From a checkpoint of a small transformer trained on Wikipedia.
Size: 12 layers, width 192, 3 heads of 64, MLP 768 quick GELU, vocabulary 4096, 6.89M parameters.
Architecture: rotary positions, untied embeddings.
Each number is 200 + 40 x the weight over its row's rms, rounded and kept within 0 to 999. Layers, rows and columns count from 0. The size before them is the row's rms in percent of the matrix's.

# down: layer 2 MLP down (transposed), 768x192, rms 0.0865, rows 414-420, columns 96-191
# up: layer 2 MLP up, 768x192, rms 0.181, rows 415-421, columns 96-191
down414,101,188,171,262,169,261,168,223,183,216,200,253,210,174,189,134,195,283,286,240,229,203,218,218,251,229,218,125,174,226,181,258,263,216,208,240,133,253,300,174,256,193,242,208,211,224,209,209,191,247,172,178,197,265,169,168,196,241,215,191,240,162,191,157,181,175,145,246,185,216,225,160,119,290,216,200,127,154,330,222,224,206,185,254,233,148,145,129,220,204,229,229,179,256,160,211,214
up415,102,210,226,221,237,233,222,165,278,278,193,267,159,131,313,256,226,207,204,231,189,159,119,259,227,174,204,239,224,181,180,242,152,129,200,170,207,154,144,204,220,100,182,218,195,174,269,200,168,226,211,188,131,156,237,204,264,213,163,226,179,173,207,159,148,191,189,232,142,202,189,287,212,261,193,195,165,184,176,237,273,183,133,217,216,196,189,220,227,174,262,217,260,125,156,180,181
down415,106,202,221,225,266,219,219,219,206,170,249,177,120,175,289,198,164,169,97,196,214,152,189,210,193,156,200,153,225,258,158,195,228,175,217,193,177,193,147,177,229,157,244,222,225,215,229,99,234,108,196,198,193,204,247,118,257,214,200,236,210,139,220,236,175,170,221,192,111,165,179,205,144,256,177,219,181,207,195,159,194,180,144,178,185,191,177,168,161,127,265,209,237,199,269,151,166
up416,094,174,202,158,216,176,239,176,198,262,243,291,252,148,274,241,153,197,211,207,207,125,148,178,246,217,231,170,215,164,169,197,230,165,244,247,198,134,117,208,148,138,250,176,204,201,215,236,224,184,209,189,210,170,198,167,224,240,131,227,238,207,194,188,178,267,175,182,182,169,264,209,183,199,206,183,172,166,206,204,188,225,142,181,251,183,171,140,113,174,154,215,161,205,96,158,214
down416,098,244,163,213,165,135,163,216,219,194,293,212,213,216,255,194,204,195,240,198,159,113,185,252,122,233,260,151,184,228,209,226,188,185,206,176,218,223,149,187,192,205,202,152,163,232,188,233,180,108,166,226,248,148,174,166,183,256,170,157,233,229,193,163,162,191,228,173,258,208,211,214,202,224,217,248,240,151,181,162,273,209,223,184,169,193,214,98,219,168,177,232,244,220,212,205,206
up417,099,183,215,218,187,200,178,196,248,208,222,192,226,215,207,237,204,218,182,236,168,182,144,124,201,285,211,216,219,178,176,242,170,211,241,261,239,225,213,207,265,175,197,237,207,158,163,196,256,148,182,199,227,168,176,186,198,201,186,176,180,219,186,255,147,242,144,170,154,187,175,247,232,157,177,140,166,195,225,153,185,204,172,242,171,198,137,172,198,252,235,233,250,129,209,159,275
down417,095,238,149,121,243,215,188,253,173,201,198,178,220,239,165,205,168,164,278,237,197,189,249,263,116,142,203,172,258,116,188,270,188,218,220,180,201,145,218,142,146,230,188,133,178,188,90,206,218,203,246,201,264,171,209,163,227,187,169,255,178,165,227,186,247,246,110,130,120,172,186,239,244,190,254,111,187,237,181,236,156,192,240,213,223,217,252,136,196,210,221,286,291,227,180,237,213
up418,109,212,267,198,180,187,186,103,178,150,216,183,215,169,168,145,208,137,274,241,145,181,179,177,250,244,179,231,253,148,206,174,203,175,201,239,244,305,274,194,129,209,176,247,192,126,277,152,260,207,172,220,229,223,189,259,237,187,230,195,218,176,290,223,238,191,141,189,114,206,235,144,204,174,160,286,248,136,174,268,211,200,242,210,182,190,203,225,179,223,179,222,110,99,203,250,148
down418,095,207,234,226,235,133,206,137,209,172,214,233,297,178,148,189,239,224,172,241,208,190,219,230,223,248,180,205,169,237,211,299,214,170,189,195,185,182,249,159,184,189,197,193,245,143,290,296,229,207,151,220,150,276,194,231,244,220,143,180,224,149,211,232,169,182,262,190,185,129,147,218,159,205,179,180,160,184,183,240,183,184,261,237,170,234,193,232,239,163,167,217,150,135,218,193,229
up419,095,237,270,185,232,194,176,179,241,166,161,222,189,243,164,244,185,228,146,218,218,231,168,216,185,251,176,173,254,252,169,248,200,201,154,278,241,180,147,295,219,215,143,215,183,245,143,112,187,163,210,164,182,203,149,176,195,215,264,283,188,236,136,209,144,122,240,220,186,177,192,163,280,134,125,242,161,215,240,192,230,178,194,187,144,233,238,197,133,228,132,281,213,177,257,225,159
down419,091,201,202,216,185,193,204,126,193,213,153,128,228,211,231,173,195,232,108,181,197,184,248,243,210,240,240,181,205,219,184,242,225,129,225,213,178,236,252,145,166,200,215,176,225,213,220,172,221,237,203,208,224,281,186,247,231,159,263,150,301,240,193,195,214,239,256,166,118,169,115,164,185,197,195,224,188,220,269,203,124,174,145,250,169,242,236,159,163,195,189,243,199,184,252,185,126
up420,102,260,204,201,203,222,202,217,188,169,129,229,217,151,234,156,203,232,237,221,255,243,261,214,173,235,257,209,135,206,201,235,143,164,224,224,157,187,172,164,227,206,196,217,187,205,277,243,231,201,243,211,197,246,194,209,305,210,237,191,248,176,138,169,146,166,250,202,228,172,209,212,170,248,209,231,258,146,203,280,135,192,189,194,146,193,153,257,291,276,196,238,259,152,205,134,263
down420,095,244,184,182,196,187,175,209,243,120,132,188,199,176,273,155,178,224,131,236,188,181,255,207,197,185,259,229,113,264,178,165,177,153,234,239,180,215,178,149,195,193,168,260,206,227,240,184,209,168,201,341,222,241,250,111,271,163,200,173,257,274,182,161,185,196,236,148,166,199,215,150,190,181,217,160,204,199,228,250,186,107,183,226,191,211,232,197,215,245,237,224,264,158,186,161,161
up421,099,194,249,231,244,203,291,113,207,207,197,236,164,232,152,277,181,303,188,163,199,214,176,233,163,211,204,228,135,214,170,203,198,245,243,203,235,152,234,245,222,309,181,210,215,259,155,243,150,117,187,173,227,264,188,241,263,243,267,145,188,208,191,219,199,202,231,139,263,222,175,193,171,301,140,233,170,114,178,187,197,268,208,206,192,213,171,179,289,174,176,224,191,228,183,251,193